config.toml
num_hidden_layers = 16
num_key_value_heads = 1
head_dim = 32
intermediate_size = 384
init = "trunc"
init_std_qkv = 0.0904
init_std_o = 0.016
warmup_steps = 200
schedule = "wsd"
decay_fraction = 1.0
batch_tokens = 16384
max_seq_len = 512
dataset = "wikipedia_en"
Each number is 500 + 40 x the weight over its row's rms, rounded and kept within 0 to 999. Layers, rows and columns count from 0. Numbers have three digits each. The size before them is the row's rms in percent of the matrix's.

# q: layer 3 attention query, 96x96, rms 0.147, rows 0-95, columns 0-95
# k: layer 3 attention key, 32x96, rms 0.148, rows 0-31, columns 0-95
# v: layer 3 attention value, 32x96, rms 0.139, rows 0-2, columns 0-95
# o: layer 3 attention output (transposed), 96x96, rms 0.223, rows 0-2,32-33,64-65, columns 0-95
q0 106:461464505489476535460470518534451503478537496527467482462520444487483517529584471486404450469453440551473480463513544555537541559467479537542435438531458568419530493482443477540441517487444540490487557476517475460540484474514561532582547518488447461519570506528472548495507440534561513524
q32 085:454522511521385420525535515534557555518592469463459518520501457484512478512508489576531486522548545400508471486476511501517481478569552517448483456581551450491540568478439496512507527540491500450477513472445490479497507448509445459507412445503518512476509476585477516496514557547494467496
q64 106:579459504526439502505486499512503482416554434505503519532471534488481499568549416522502530489463509404496493514557463480452492462524516522450505518578526487411469441430509502480515525516502519539462461481543531497488398570487483503543426491490556587561444491532453527487455521512485516481
k0 079:496519532574503520530538434496488549533512522479494584452514549530463488534518483579516524506486509542431500467534465483463563503503443432496500535456563445463499447497501463537378454502594451531421480528512529502551463536486497529407516474511473520510527565468561503466510512470448484478
q1 097:454489561504519536561527560544480420483471493547519489541508480480444474533494453449456473522475478476497486486483541450539512554418514578535559505512398500539522479512513517464484484553432510467541526520467486502437534493601471574499596496466491417525523471469431545527486480552517496493
q33 132:447462583581585501554469540491537444471531504485463504480478486574478509481527525499570459523476534508538408565432497445427546496513531429476457476469451518485439443517507485488531480419482451471494499506425486441489500512503511474468453503436565512539512508514464552483479533485514445547
q65 132:530434517517410499490545520503432572502534488474457463509462497523498485485465449486574531574510446467504541481477418539514469502438513565489522496516527420481507531584571457519466467474485527485470476476547527465465494531402442458540473443534507550557471512504510557473465499561442488551
k1 100:444464456456413540494478504522433499465532498559471523509473486496529493526529456542519528530456497532480510579526512485513439497472544585463445485575488462443520507478524462482488552483437503524501585470538470467499501501506468535610459515469449455544521442549451511512491494427611465516
q2 062:507532415483572461531472423524476507524521479470501521476472479546491494537520531496441478440520512505490504485559523605547430513557507436498456452519528566482562433474483531512481460511501601516458528476490525430466459522464536481489432520472472591512577467487522493547499455577524502492
q34 111:564504486455474492488520512555485488528464522525528457534493563459453481511500473547430518510536486480481521535588498560598538523490456592493455452476548455507546543467546484489442505551506555529534539516603545559457475556491492518501516429526440479432472516488536489476519477475506592545
q66 104:510533471459579517519470488528472431459438520518546562513574529503534503467489538497474476433553529546453406536511542520497560534534462461530484469463451536529463484482457560467491521555512489512523489524543503479556475413468547573505489536540510431421546494453530493509490567473586503453
k2 096:526508502441574503503607509503557580554457546480547535486472530422414511580503515490477492455459479469454502505530520448489510468537465414533499558509560477515460481529459505546526524482490493533466468521418521577487486463489509512489520434443531563525441544500510436533561487501482513456
q3 084:445514485476467595462488580477527533442517479540498460526536450415488533517460510464452490459463428468530465486519525456474539496406534584438488464522448497497531487455457507519484490514438455497487476433520531465479534495540512534549547484455499434487487583463422487462488412538506493510
q35 102:493400600542486542499493480446444535501508482485474509573527548567503467550472531530542492571482499465549495502437426528437523518503511476493476482480518475445447488532486442457502435501494447478504423469495519485456511496550467405482473475450522477577505482511418555469466520459473491565
q67 093:547448477523440457426514551482474516498555412493456484554440500556480542513471453547502551509504521459512524447475504486489464479502534536457492500540566456478482502523534491554564517435541516510428515493508563498476504592454495474521435447500602568571522459512488541472508491568485437485
k3 088:459447472520495574407505420573503503471550569491491525486423503552505435528489514504442504460457465536508468491537551535499541474517528469502467455457502489432490488496578507493381535537526514583495545509515532544465496539520504491552503556552486496479512491557543519489419486586511508485
q4 083:443517546485490527432477555489532564473492508497500501587577529420468486507540548491467497507443445480518563506525507396528562546505490569541505500456550511516524546528541509460515458502443508557493481469510477527482548414537442526549553509533548428519555531554446528529464484528515511553
q36 098:504465482500528547510490428506486534571481521481497517501435506528488502497515508485578434491425546473531437528470517529464568473425514547484523601422483427556464415495492517500528527506500472420520483432556474558493487506523484509521464499435507547501522565512476596561520497518463452526
q68 077:509470475526440518520516509496513510510538457520491449553439479429511509502499441490596520487502442445550488497489434567442469514483533484469399462567488421448454516555548490476505423518502489545540497559522503484434524458399386464497458503493502493517471516475508532470492510504438496507
k4 102:419473571491492510461428489550502513450482491492403469473434445521450484588502433503508591557490513517496531526474542469545376522476558489509434481454510529485513496462518432484454495521498514491496531496537566482553500495523498539533543467476459551494509446493531495520426558471533476532
q5 083:550489522596500487517512364532506457574512517418506501414522521515501467472513465486529489468536549494421529504503537455504510528560456436431517449543488435452457513514515492496488493466569556484441543513488471485471479531448533492482522467545545591511498462548542535556471510461493496501
q37 094:583499482531519504493510469544522396450524560509577468501482506515479551519484472526501477513511486477428485576493532629507531562562512524533438419529442469434533435457541474466430516539449543509492543566491538520493467546523566510509460537511475494523507498482518494528553457523501532507
q69 105:576532448484579543472424466482473520525400467505507532500536455467551558474509532535453540474553505508468484570557498464540596457461450518513562511537489509489539540524482536461508474480506460386540469566503451466465512431528535518483525555554446458471443504488520497504487508487508526514
k5 084:530480536484507596566611530468433501533562472561524526563521477507495480512452497502461462472505451448506527491533490432482557487582452492469531563531552516544478542445500512578570469525438483477551532434564525554495472473486531476479537522492547454463495448462521486486516441499528509484
q6 080:565475455474536461561461469575505557498496562493493485528522524548508442506473449574460510425507523482446490411463519486561473460533496499476492488510540448491463509502480515525534466462567502483493560499467439497502431532480525472468513502557499518485458516566548445435562624459522436528
q38 087:466558472489504490461487493579404517469539576503537452488475567456427452528524471502426526529508475576412489439576513534499481442531477498487472599444523490516531525487466549522540497479557541446452469539504531506515548454484522486445496514483500512460489555494522487511576505559551474522
q70 073:503498458476518465531530486529535460496498544542478483477538518473535470484461496495551419446529542542498452588536585531542469606503525489540561470522422601479477499502477510427477506531514495541566448482497493489525431540532484456517510471509479479427493518539514398581477455466516491526
k6 084:571554497478536474554607545492518498515442459481486540563522515428496465552459574456595533487487509453505512553471479561530499551479530501460498507578547499527539485486483547470541414458486501542526544554479460499512479504491469545496484572479573460509542466496589541527475521501474458474
q7 083:422489507495464544446508541538475478486448468488429459504436511503462523560530481545478544445471443498565491495517507506476572507447515594573488547479550500489484556551482505486454520518474447487499500438587508549530504544473491554530548496426479454531537530460408561452477499554498450489
q39 110:480435505520495509556503525421494520481502459489459488521521504520525533485518574473533518560459469505554476535450531522496533512536538452505491490440482502487403460544539534455506544467456424471511454471431452513492581442527494421526438496425516610515563499505450511500518531524456413486
q71 090:505519532511464478451492502489459554509563503472441472543483485525460447485486503529534532548532491453514579406488479538533436503467535545432465532520584438472448512538513468553546488443491483510408488475526531479453466514492461450478460463485569618509515475515466535422503526540456460524
k7 098:507491514576493450500439511560432513485486500582474480463500489506544492482489460569518512480496526556496400534472510475490509509503540528448413508525488539480562455514462485475462568522529445513517555547548488515451493558506492475515437557507444444487616509504582546468453486456525556545
q8 098:546551555512489451539474566490436452501438454530518459564492536478503507558490533468529551546438460506482570495565512582561574539505481510543558463490505533481475531512485525507431500466469444484464518455568500524510504480550473539563467475426575486560598472509515493553494491492528511476
q40 090:510446542499556534516478447475505516475448461503479548534485499487513510434552523562506513515493493447497551469524498383508441468507462515579463514542504504483407494539430479424471453561513459439487515460442539498390481477489472498547503520427532511499592514494455464482436517508511522465
q72 099:559541417514461463423561503467471491552534543489495498545508516568530480484540490547544538466543482470524503484526505495530605526433521581551529486502547490539512515547545546502454511441502463419442486506534483464461454492457469453485426481539532520429490552509575524536516529511474532568
k8 092:430491514477504503476489523463526509424483485544377437451495488544517480514521547583477495488540574539523462516471523550477478536489552436491480515515492486508426569504498434515467500470413524494460559428505490422499478555475557572572507501522486463535505496532416509513491465487519466550
q9 095:430433564516515528404503499527437485444532424554497491485510398430528562498508558518470540504526459541532462546496545476528477526442566526524473587459524502489539520546581541525551480512547469485501471453482547527472507484507541482465534582506497446502481527464476520440483545538510485489
q41 106:451460535497500535547544547462559526468425520558532419546535450439466463465439510465535517546455522467524535509482464424535432455513485478515459497453479471522429472571477489460605497462503424498561442463492533530533457492572502521513499551479499509516497501449483556500473515494438498550
q73 094:522520483560396496432503469475462508517507435518534446557475453568608506505495475509498550474515508398483500456540432464505539455515513521506519541521537472416537447573524456480477493430524489492509470477480475502440448542490489510512459478496550554494510511502569573446505535518431468524
k9 098:542548496480513474477514386477558519475438532515480498470524472501593451479531499487526527535534502491469465487532530533524547481463528532562478473532525469541510480551538528460428516515536554500481593519562478521407479457518495504518465554533504472489557456571579599430478505525533545516
q10 090:499547608551489467438482464511521463545467549494430531481533475506561483504568530459500500574546514512517495536448437461499452581578469467517464541481564545522492555476544451423447468569461543476492565514502491490538505505483520523537601500469551489485471494548536497485499469467538505533
q42 108:521525473503428473607494515515525387512478485428522483536536479521463518434444450498533505535505530524571552469501445537519443480515474551448480454567479540468447506484434492470522486550499522448475557506596553477467586490525546511515499450507464591481551484491496536494473488501475502508
q74 085:435535504505484472510569491479510560441489488547547530518537444483448485487589576503454451485490468512553482553540528485499598553460488565493480440473529609501467490482516518494484510535535466494499428459565411489487482530502480505500529400520508499485494563544553495487528472428505516543
k10 101:496500446464544589458458470531499482557486465569480488465536482502525499506506580404536499474530560515468500513541541459469469498441504558523546437496567458530551491548457469455484491447507490507539532436541514446510500559518492472506425579548484513499370500474476467459477535482479478464
q11 106:465449534527562540479497584521529504444448429547502453495471458459551505536504547587471559512489512524444486494530507557577526457468509494565478520503496556483481531543442565499467483559470448436508465441487526505587527545466545525445542515463507474435556522485506478574489514539541463511
q43 121:511481508556548502527520504519529510483537506467559483613536514526507511478567567576520546491501545483502561541495463581536459449520492419518485436535502525467470473466466529499524502495459406448485483460498600530541528465515479474548469552509495540513531563542461445585488509538571497508
q75 099:535427595540511510495463552521481512476528486519462485564466485485484438530535508539405527520455483465496479523486481504512464445558498545459509553488600450431483500490524467531529506423489538521479531456503513525449458556471528419582476507431514552486453499490427512474508462493477469407
k11 106:510428402489442471519463510436495528455553445537465533456468565494498473547531541524499513478507507498461497521571485507526474521467544523557437480503532452463528473485454417515475534448412537552436528508579429518559481578500549503536489575504488437492504540531486542499468459486542520501
q12 088:443502496476483577511482554499470541484522450516478499447491485410464506510495577456483474499507546447521395542462547441409461442481493529538473501528555470573494494524485557561506517546503519499464439423514472533533442561449471483431470541497511482561465542523451487472487470569488494483
q44 112:478390474519499499549490523472480497431541500470502519498457477541456431477508568471503524502462502454548454489530478508559627490484506523490540492466546486569436479572540505469553583453491450567466489536509543454517504469530453443479477536439486492521561574498546544527519502506470458536
q76 103:505559525491478488508485515472401563463541482494471451517525453525494497505430390480532507501456543480522540480515481522558479506529526497465470465520508407465427478528485502504525512474555531496522474494518557498484410447442483457525468446490538487538529447522471524406441486588420487562
k12 093:497557487534500509444453460604394478502507534554515397561469413481492470467506564473514512486464509496483515502465529502590462561551577498472439483515500448452502508540477537444510544491488521573548517498508480513553525550479501534540489553495535461478504550479512444498461544456532454472
q13 074:517428582514469537526478423479443546560538488502527469485510515535577466481470470426537500541486507450521533485439426507524501472530487457506514492473501406467417506540574455437447511489569458478509565531478524500489494441511437451518520464462495486548453492502476489443514561446553454500
q45 094:470427517487505498503504434504505543497601528541488447484487441508479530474448498461497536583472496576526421468467508540527495523505551531499523503493447489511548496524485447454534532511556595498521511467465463499512468451509516475519598515508470519474498439521419495459522524441534371449
q77 083:407478491554512451524497485530443598502469535493514541483481498570480460531531481484450498560490489542510493461508471415507464504474509518486426487423548545438535525520437501416424520534545516391509500503513436466525528511534472532498538490442498529527463487423461533493487554512482476567
k13 095:432478509449496471531538464468468520538492549508498562500490542534485495462478501614499485513579485473477566446537495515492494428532463503452545492471547505555468554560465484543575496489487422446560508479513467472469532482512475495506549512438430567421501475470501449487565526497481602523
q14 119:494457449476522477439476414566472502431465519564493483539538460497502481488518480528484491398506473466553439472438461447542457495468537502508481552528556413530515469547552545442441521514564486508514501497490443556481465570502510488405518540515489403506489516509526504442512547491537524477
q46 113:461502456486495474492441504567506507518529466505522515518505519485482521521537598474453500562515497509535425525538524529503544457442566552529563552489508472496480547452447495526489462538480490522455528395542460588586487528525434438530494551455494486500516576539511487410492450515544438494
q78 094:514518531497493437461466492460549514412499498537479524555481445492541479538489550498526514483496508497508443415540505462460528517499508562589512548520455463480486461520508543407519525493459500381487550517430458515496444524532407546529463531464576475507468462449489540469503505572447521518
k14 105:564444499494518475464607535553488535454511513493472535577552541436537453516540504528491526450506468530532529497479468523541482577518475461510481472511511497503501555602447538475531466501403477503462457533504546523571568522404488489461458498468476528460441524441545487515443497514519549489
q15 106:406535525468469450526513522527493491495492514497502509528459482492426488530490530482551479494506473525554410421465551528397441570491526550503478484407482438478453520510427439534482490503464513507558495522504519477503411569509488547574477505517563547516475470536456520419504501476458469494
q47 114:445485545460502498482498472478519537569516536471539478552465441510507460548426496474538497481488496510510399475528517554459507503484509489511511472538553534479454482451474481523486435513502477579616480487485532504557462527565400497568481477499596541491510527505575489547451565551518451513
q79 096:516534501570537486569432480490514473557420521447535547476519514514531489470474471448483499446540493575443500539492524477451503471556476491510525466454442518516455491545528476449514519463463493446516412532465497462567464471523477543495519478562463445494539358524523512563438557530498486491
k15 106:475525483448441547535555452497485513467465470480512501517530518479479482495439505493491520467496476449398535460482540515438521475579485512572577505468476477499431517503510480471486502543502470498542505522462454591525548490552475480461560480503570532554448488436596472554564609518478479499
q16 080:516552578467462509490503472513481467483438542453512492487529622426514494482496520461500463522508482496480457573524446438512483513547457508481471477551485545468534444468522471486570451496460516503481585499493513503467524460491461527518589522494535538512565451436591449551491575533541561488
q48 104:536521511473489491531490490488550477465477465481455539412475489489486550529537533500502519369459435482516518532483429485522514581493494499467510463507516492487486517484549460531461514456472591427489484546436475524445579440473551536534553516478564482530416554534468482488525509532443468423
q80 087:563501502478501464518501470552519411454555471468489518480526495482603568502502450502491443462503480494498557441508566520473489518455452435482526412534464538488551544481534467488430480460422492498497548482465467443479552464581493519492490544530450469567503552551535486591526515502554510490
k16 113:541548511475508480527499466473471487517453544461636525514506532517509545488466475444479471510527412494470454507512456495460467527510377528472538538486464528462516576486392486507521428465529480490562524537450485524472540491524532560484489470545444494482505417475504438537565512467511485523
q17 090:587464462503515497503488496502550500504538566505497493479492518557596516502485521472596467487463564524518535496491523457514428503533485390492496456525486510540494452515513484532478447587520582531501521511566424540491496561510448452472460461506598468551558491503561515489523449496514540540
q49 086:529472448459514522490515514533488538385446469475502597503511502490515533482497501505469545480549485501473493565538522473597516494452482478540492479462494477441543524435507533483477522520448542441478554547540437539455530565494579602488530474531543490528548512485566457480481510407517548486
q81 102:501515506495586451532469581558498492508514579501495524493506460493518560482489426568482479483525509552556451510522574567480468509473479455458473519454466526529500427426564547549554555541462492504510572484494444490557514461543484517505532490507437424455535511462437452489507576499526534472
k17 077:471522499554489468411501574514513553550501500526508527420518493505444499512461466521472440413518587560473527477483509527425523553514453462495435526529483528486537542477476484524497494465512507610520446546470490474504520504432588468537509508478397498518429500471528512481493549548519554511
q18 103:494472516471468521501505493526499485574427497448490533405470527509475474556450542507487461480471539465404449450493549498443494515565507462471560504443535547435509543467445419552503487541523517456471526512442554438558473516444541534509497504514508570513430453524491471446529482433482468459
q50 105:507541502505458528500519528541529455534479527485502527539508497489521485472426442453477548535601470529422498532499542474487457490519448526498543483574484472528563532461483471470537436506502512571539539544498504495466558521482425578515516456526433503449491461456607437437469489498550581533
q82 104:432460485464565536557510505582591533510387539483529516413554548520496527510450476515480512518501509515488460571520498475496536454564509499573514540444483526494490522475442485520485487517533419542561480511461533503564489593451546539494482496497488514514461430471449456512515534537448488499
k18 144:503534499423438512563496475568570489523461507404551513489492527451476534486463526528464481474557460478454530483540554517545515479507451494462554467512526516527528560470513450491566467480490511466533526518530544572538486447476502543482499450539526518474434441471496429500595549462454550409
q19 108:505471495471479488531520461518504531586477483487510521434465507545416509512457469482541485545525537496462536459474447548436451519566501444498494447444461523538454510500458491474538471519476521522563449486461510496535528626470468505504517458555488571591486489548533475503524476426386508482
q51 117:578543441494553495449465508509503410542544507499527497471516526482519592525478465546455525490492456505432514481552518479462528509507469532457488455537476512449569505465523421581509473471466553480456546472524511483472495601495503489553535507546474436496450472479548488535540437512598567483
q83 087:432530535491513495532545447523537554398435540520557531488498478503527474516553553514462483491482504530455518579493510530533516510555464434548504447558434571500484485499520538459491508539523537436549490465481534512441470462558611542512560450489498526502490441547473456580477493469452520489
k19 113:484407493520454465459443491472518505522570501510444415535467474536571462536543457551504524502522544488492525540488486503519502491485596485564466455494491455458520465525526500480478600497447477503524495530512492478456515504487486481491405590492475487570547570515506494477430416478550478570
q20 098:445487516507457535444505461465420516530495538421477458501454477553468447534435423439534451511452441535567509499456504499463502522506518497499426481524538486417452470527523481531532460468483436458547484498512569449476549454611529533564531456483564499533515471468496499516495536519520486551
q52 096:437520529488464457496467518457448460475417548445512555566505527521429489520479465491530516509487452544517467507464520548537530504491532413540459404521488505487533476450557549448523475515506445466513550467500515503493502461540443508527516473497517430457655537530473509520520470431465485470
q84 102:515512528507424437568569514503528511469508532446502508546491513540505509492496529536567476570550502447512481439547483472430539468511546438595549504485539540476568453519513486567509488508449438425449498470476488466408469528544459500513514469460525608518537522554496539526500504489515512553
k20 091:441498533522528471566484520450528461568457479534574528440556507538532552478493498494500480518514584510518496512544489485518449513529474481560474483512469504525560451471563486492531491441487507504547459441562552480536574509580512516414473529535637449505458437499509477516491536468438497507
q21 096:495462556446465528462559508500583477550517515482492484453498511482461507515432488457498472539472477478486489547504527495534641491446524508602525438474478528525496507511583497447435540461503539462480505504506555536498403499557443522494500495512493527550480482528436480476536498554504415568
q53 097:481508477463516460548497466588530476491505505485521491483524497550482553506499500503466478490473510492523447502548468595486513440462504462474551480542463513524551506493429546487593489398529529618478496476474560556494455515468470530435519551459509490562486563506491461474543480425432422500
q85 098:496485558514457558488378494459520603468507473486510477485483541552557535481485575498428506450505450519457532500518486491459452487482481499537525495541511508510463543503523456515465534519429532466590434516436446511473484418535449484549470550543472525461455435457465507492484518468540432490
k21 093:491506525484450495555538555496459543481506513519532566570465440494455489449564482432526518461565553492485478505446472448498534559517512581495453478437599488530466489526473478509556503470449504517555518514541461467453485518509492470446496434492501476458447442520587450481453405505489444478
q22 090:478481554477546472597564530552546483488508504463510557431484461518497549523497498549516529528432421446545496458455525523518495552495499469488505533514472557517439554515530513551476579438487431517543549486499551475531598519538506547556521533466593508503510483545464549559511473532464487531
q54 108:512493479500443426484463473508566516457439563467506521474474507458546470511501503455506496639493505502490564451483534493543514465467525512494508510471565523496495513529407492471477484585495502584530633493416473499473494470493444485513431469477474478483497470445532489505493494527584494530
q86 112:495422478496417412534474475424507504479499506479510470467451418475464528501452543550586575474527479458495541447445482518491500536489532478494539470463449493521433529547548462469526473533492501525528465449427509473497485553549451548504546498545546533542435513539511488518443527471403478466
k22 099:462456519497454528486456459516537590469485573489452486514525486502466503485472471528527496535433523524490542581474475510503543524465517454504532443578464427512490429488537535430500495470512457477512465397530535454429498571478462480557422504495491455487515473472515555528579545460479441449
q23 090:457474453463421574465461441532472455508530495493510502473493501467515485491535507456505534416548488464538471478460537512503507510481496513509471424492601536446474510547506510473475493637528530362513482436427492514531517546435510465464493509507458533540476511481556528460506483543507503459
q55 114:467530542512573439545535465487495499523442503562508492477528508464475554461541576480532511491517532492480504544425516527556537534479491467552483466557561437575504475542496503533519486453574456541548491494380536567482546526458506492490544505436580461517540550464512511567463521443498482505
q87 091:469449535485496519554510514522507461458470560508520538464508467494607439533490438483502527415520484543519464439465473539441456510515468535518491470457441508518559490537555454494456495581479471490539427478472551476547462522535534569507431472476513420500513533444476484482506581443462520428
k23 092:437491530492516466461530424415470529467484557507527550460480426490480475547414527481474514558511472513474449594454513516516458494475546498565459537474562511489505540545400467450494528457439514532493493532505487534434537461573493501493435502431562537518462455511510551462446508503496495477
q24 104:506527519536592509473524460518433509482451505534458516517549453483547455496441481596520476513529505517473444534469443531483501576510492522525427485629498431481481548567547551509378478515496459452497525490467442469458466470521503467507504537555490512520542548502515544485496443517494487522
q56 117:476502502549525498460566515489474472514481554518499501454492513450617513454477547378541493483512601535515517443531524483476501497482483423504514489460473468477439459503585544528470430551484461497513500530453437439530555534481566497476460588453476557513511498569502489491492512535497497475
q88 093:530512518512545476536521500449517524456573456532522499437523461491496522509435467453506538513522557498523476515516504437507459522483528472508459471405471553661454544516502550527580563521495563507533529470516480504508532420537516503421488461525527474448543494483527463470490449544500577491
k24 110:516547465499501455421473536467549495535511513441483541493597470499431501548498479529481450441458450498471495444504484504518509482594497489469543522521485572580522442469434474396504435502520529533519463543523454517464476476546452495516570501423454501570480530449479468473499513470494463448
q25 090:538485500480454534563443475496456494518572490499509548489543530525451499489514539519501481539487474428490521499456464507492445515521527524521537388471400523438558501498569426564465494545507544575467539459480492531475488554539538487597559518497506573500528485494575451478462476459495548475
q57 113:464505518518481602444521460484470578566519521498533426557513455441472500489514469488461501429466495507507533433506552434445455475471508439395504471527450495468483454478512534520560557505480517474515506496491541507496390564517513516545434525525517535517474502468483473506450511508492499393
q89 089:439462488476551518530543493463566498481465535527447503505483527490517526468430481493575476540547527596454530529468484564539550497531501503559458486541506463507480493495489475494471417538497440486553573461409486613538533474527463539454480487496421516569485541483467471547495467505534446534
k25 098:504510454472506455568432576417490486488486428483478488511472529479502424482496545498486459534513502397474508493506496553508440438495510491431480483478454542464416437470498562434479502473519507515494494498511516525475400475442479521500577545473543536485444467482521504460506483580555492579
q26 111:471524606479443528511512510469446553444564532510493520491505488577414436479456461501476519415503523521558475465488489483493552562521543489521406467504514463414440547492464461507480531504427449475504489515542503470504533513515494529526513513474530529507529437560422569461472473522558461528
q58 124:467513370512560494513455520515524457487546466472459495554484447573473529513518494543512457509525496478527473627471502517425505450435534533457462527470488462522482499501423515500513499437499501465471442491480526493406468457573441464501424518455493461512508462478462476498457494490520472572
q90 092:486375507470553560502460533462562515527467505485509425601501522494532490499507536426495522510523490495514455464535482473513480462443502539471533476537514468493516501472545514540552533492403459482495487484457459428519555512528461484464438519427542575516541546505485491498524528481606433539
k26 099:480526553470502416509569506507525541565515505479511493604430506512490473523495533450506501438581562463546500526460521447462521399508540504474559567470528475457518553485556441501528477439472473482482484448494566511510458496534560475460506555576520463544453531488514490518494540497418510471
q27 092:520527438572511515478506499517502470467559499526483483472467462511544484476510490552440488462465466508498509486565478533576500514421546572510480486483412536521470459570490514509401527499504564486440528489576478485546553541456563496566496528427460507557493577508494575553487464532519505563
q59 111:488433532538518436449446549501541541414494453521467458456519509507453471518614445524502533530484582586504475525547492514551482497495549383482445509529511509508527507496455523481545517462512464544447515460505479470523584499509519377469494499484513494521522504481492507513459471534545502555
q91 102:522446463530464465462562526440470530410602460504456479535525454478455445482536569461508577583485546536536544490504510513522495526466519620537513528497499477530474478541544500455445533527536473520449473492542519557519469545472474502544554491498458466494533556542580550478467487532500488490
k27 119:520491543514525528533583501488548460571491533406573540453540545456443479538454518517506424502519512440433494531510487485473561510502455424498538473513525507504466540500506539536541467463548496492522480554462485538461491469449508548442498428519519507506452519469460412494597463511479509409
q28 104:488507406509463599535444514564525518511471510544518427556460513459500566495522509544449538495503504500432530431567541419458542450484512519556530477472462496563522466501486474516541515514466416538557483529499524501576458515483546532559467509521508570482507487515429439475441506477493460486
q60 118:477531490506562481442518486578485485579521521486478474565455481485500543469531530398564451550503533463520541497433502397548440517558553436537509450442510502613466534496426517438523498516493478456533547485479502516538535496508487448497528497570506485544494471474504485508513531470440519528
q92 100:510480497488514499474449560475464481502483509481478464632493517524435443498488500504477449521561585522528546449502531473429529408480478497456515412488471491527476477473491580479602467455473507483577492479515509490472467546528450516459479462513562570501465490429525494461512450562484469502
k28 104:486476518437481529485460462470567520557506531493463524484457526495481557442469498484451476409549417478487488471495526502453458517503456581521488570565472497485515512589564469490507457498515468506482449532525503448422409460523434569504469459598500507511461533473527465467551537508463529514
q29 104:572567441495524493497545535504569463533528446477489485566545471514549542444419454494508506448502481427510485564518490513546494499469453477488550471570524532523534528498516573461519487463475509494556522545592455571415534469540433532478510509510491454446464498462569513533514516547487554545
q61 107:519548443499506512463485511479508563550501508495491527534502424512464548538543443431505482606522482538497488536452496501534527520505535546493500448547478445440568507554557426511541430543482495459474482501439571418501457446527444449570520512475443488489528448535457499512477559564520530489
q93 089:573633476490513426436522416513502488521505550493499443475471453493494474499446525509500539499538485561503507511476498506391480448516492424527511522577529526525530479523492483457469466490576528496509515514458491497569511499424466509490530482578498477428549558517576546500506478513560491542
k29 098:476499550478563520508520563512473540557530511476521564501540555493527543514476437529501494554542487508375549513464556505568548444503486531468431461564432575519570491440470490514446440498481475477470487492446531434516520566475519539510505450530517513480532547461537543550555475476524466501
q30 100:411603484465498499475489478482457515467499547482501509439514501454464483569464492512415525449505485499531508483531562529494484461449459472484532535577608504548438480491560579561481542439522459541556461498466462512525538491535438490444484528539481511431462498525542474544504547548510474482
q62 114:552435507506496549482447448474501460506512398515531551450416545492506515430532491436500517499532497434424474500480526449549529441534468515496464538566499587526474501520488510538527535501542434558495446438537474556533506446536541488497507533507476475499479416485468556474533457511460465426
q94 097:530555483522463448565503614463518468519462497443519477449517454512498528559517649480487529518472494499516529491543500558494462456532521567531487551438569501585500484499518461477540446549519496539487537472501514529503538427473451447483530472558537479467522529512492424520499515479525498436
k30 097:455504465475545494528536489505424484478514524536518442539598434553470501572526482466516445541494456582528485492509509499495493547504468474435525403391487461471535531494553440454450496596521507458445500572519535484440499491517520524489446489472494492426515487450459507485542491454495508462
q31 098:497550403535484475436511474568480446517561459456542541490454456499510550525475492500480533550485474544465450486510546620559501531478473441445526566559517515534504507492527530511515463403572510490497492551523502462439536438481487491516551530469583488442502444518518465475520465506458500463
q63 106:471495484478497532508455505556506512529591528477491418493502425474518486489498450497418452456473507512535433527556525485508512522505494472478501517574475514518583538501536511517501526527581578554520555548546544562544466484420446483520622504476487447566531486508500474473465524494548555526
q95 116:514462416475570558523478544581431490551467518506481530540532531440526521506516442495508503479497557513437447494527510477507493495476492489460520497489491473508521500474495490486518535644528541519452480461565467572542542578406497539459494519512451488499472475422547489462509473484481436426
k31 105:526420496523473453486507471531511485415549484558437510538571493479526481488515470526505573547491532429473529541464546454583443528480544518514471470551544552502440538568573510527498500463472496530478516502549437559446461522482522499505542453529501496455510512560432541527501531602535522459
v0 104:487461476496553546469522451471584538499498470463526428517541429540525501516494539439578465412444491410469539499502477518631558490480490488575537520520525479443517486552490490519462465466509518579472463555507530502473507521515558517445483521493533544509496524513508589498471536524534540523
o0 078:565499485515470486509485496511460422471510517443477490467558503486537544502409485480562476526533533471419453483500601496476460393536471493495461511528536448560538500564456508481470462535553534482494465561493538481409487494436500447496537458501450529518459534550542429493467495542537444504
o32 109:585492528529533528507521533509532556476501544534514502543563572492538535501569500502435507518484409490549519499505510485494585498395491555524437536434460567465466428536471519572495529467454550568455493491465510489517560475507535492536499538543537460459510510507427510528455561536477480533
o64 109:430480515545519539490493461502442531578475562504486493476507424485478461494444463552464544516497529540597475502494476452581490578535514462483516460497518507522497454446507530472451443424488434474534493429487512515543486539451442447511446466437474486535515428443506500525581521463512526553
v1 097:505513429555506565501522446536455436438496488478486417535464496481502550469511475515503480496468508472532439517493543530589529490476518478515506400510526566565451541459504521535488492490521494577542540518515438557434486486441482518577398522519468563478500534478518459439493526475503534432
o1 090:496530575475579507466473513537490570479401555488520503531541536496502468432451460492547605451456507463556495544601513487520490547563499505499490540511473508525506483519512465468496513525483528561505524576527487488520544494515425493528498574479497545507565563463420524484511454465554557484
o33 101:483505540547524469476454481539531482438530488497547508467457450521440549556529536475429466534534497605380501529463537472521492476410479509501485509533477529462532562461488547600512482445458537504486472446526491484523530481527521460469529504431485443543475420449531515471474482446539481485
o65 101:538484428464469518506595532471453442487567530501490516498506500455500450521582542511523487539540552516567463428494500492529485485488502500457526476450505487424513460483439582528432493465511506499524505433404608456529479516533521442555489452506461503528502538474546467566503447530511460516
v2 095:518498457510507458570511471475554578452455524481561502576501521516493486540476531535577501582438472431541506521448559442483562456455569500560520477426521450438467483496543530497568517470476479525518523508486548539462460552540467531501492475528467512521584524554453530540521468525510529444
o2 086:538526475422525491503489479553477467512567511521458501526479502450536507483496555552509463462479524547508470568438495480414496489513469548422451553448492522565521463499532465519542556474480512461555508526531494461445536416498535567459495561527579565469489537495529409527525544440547552501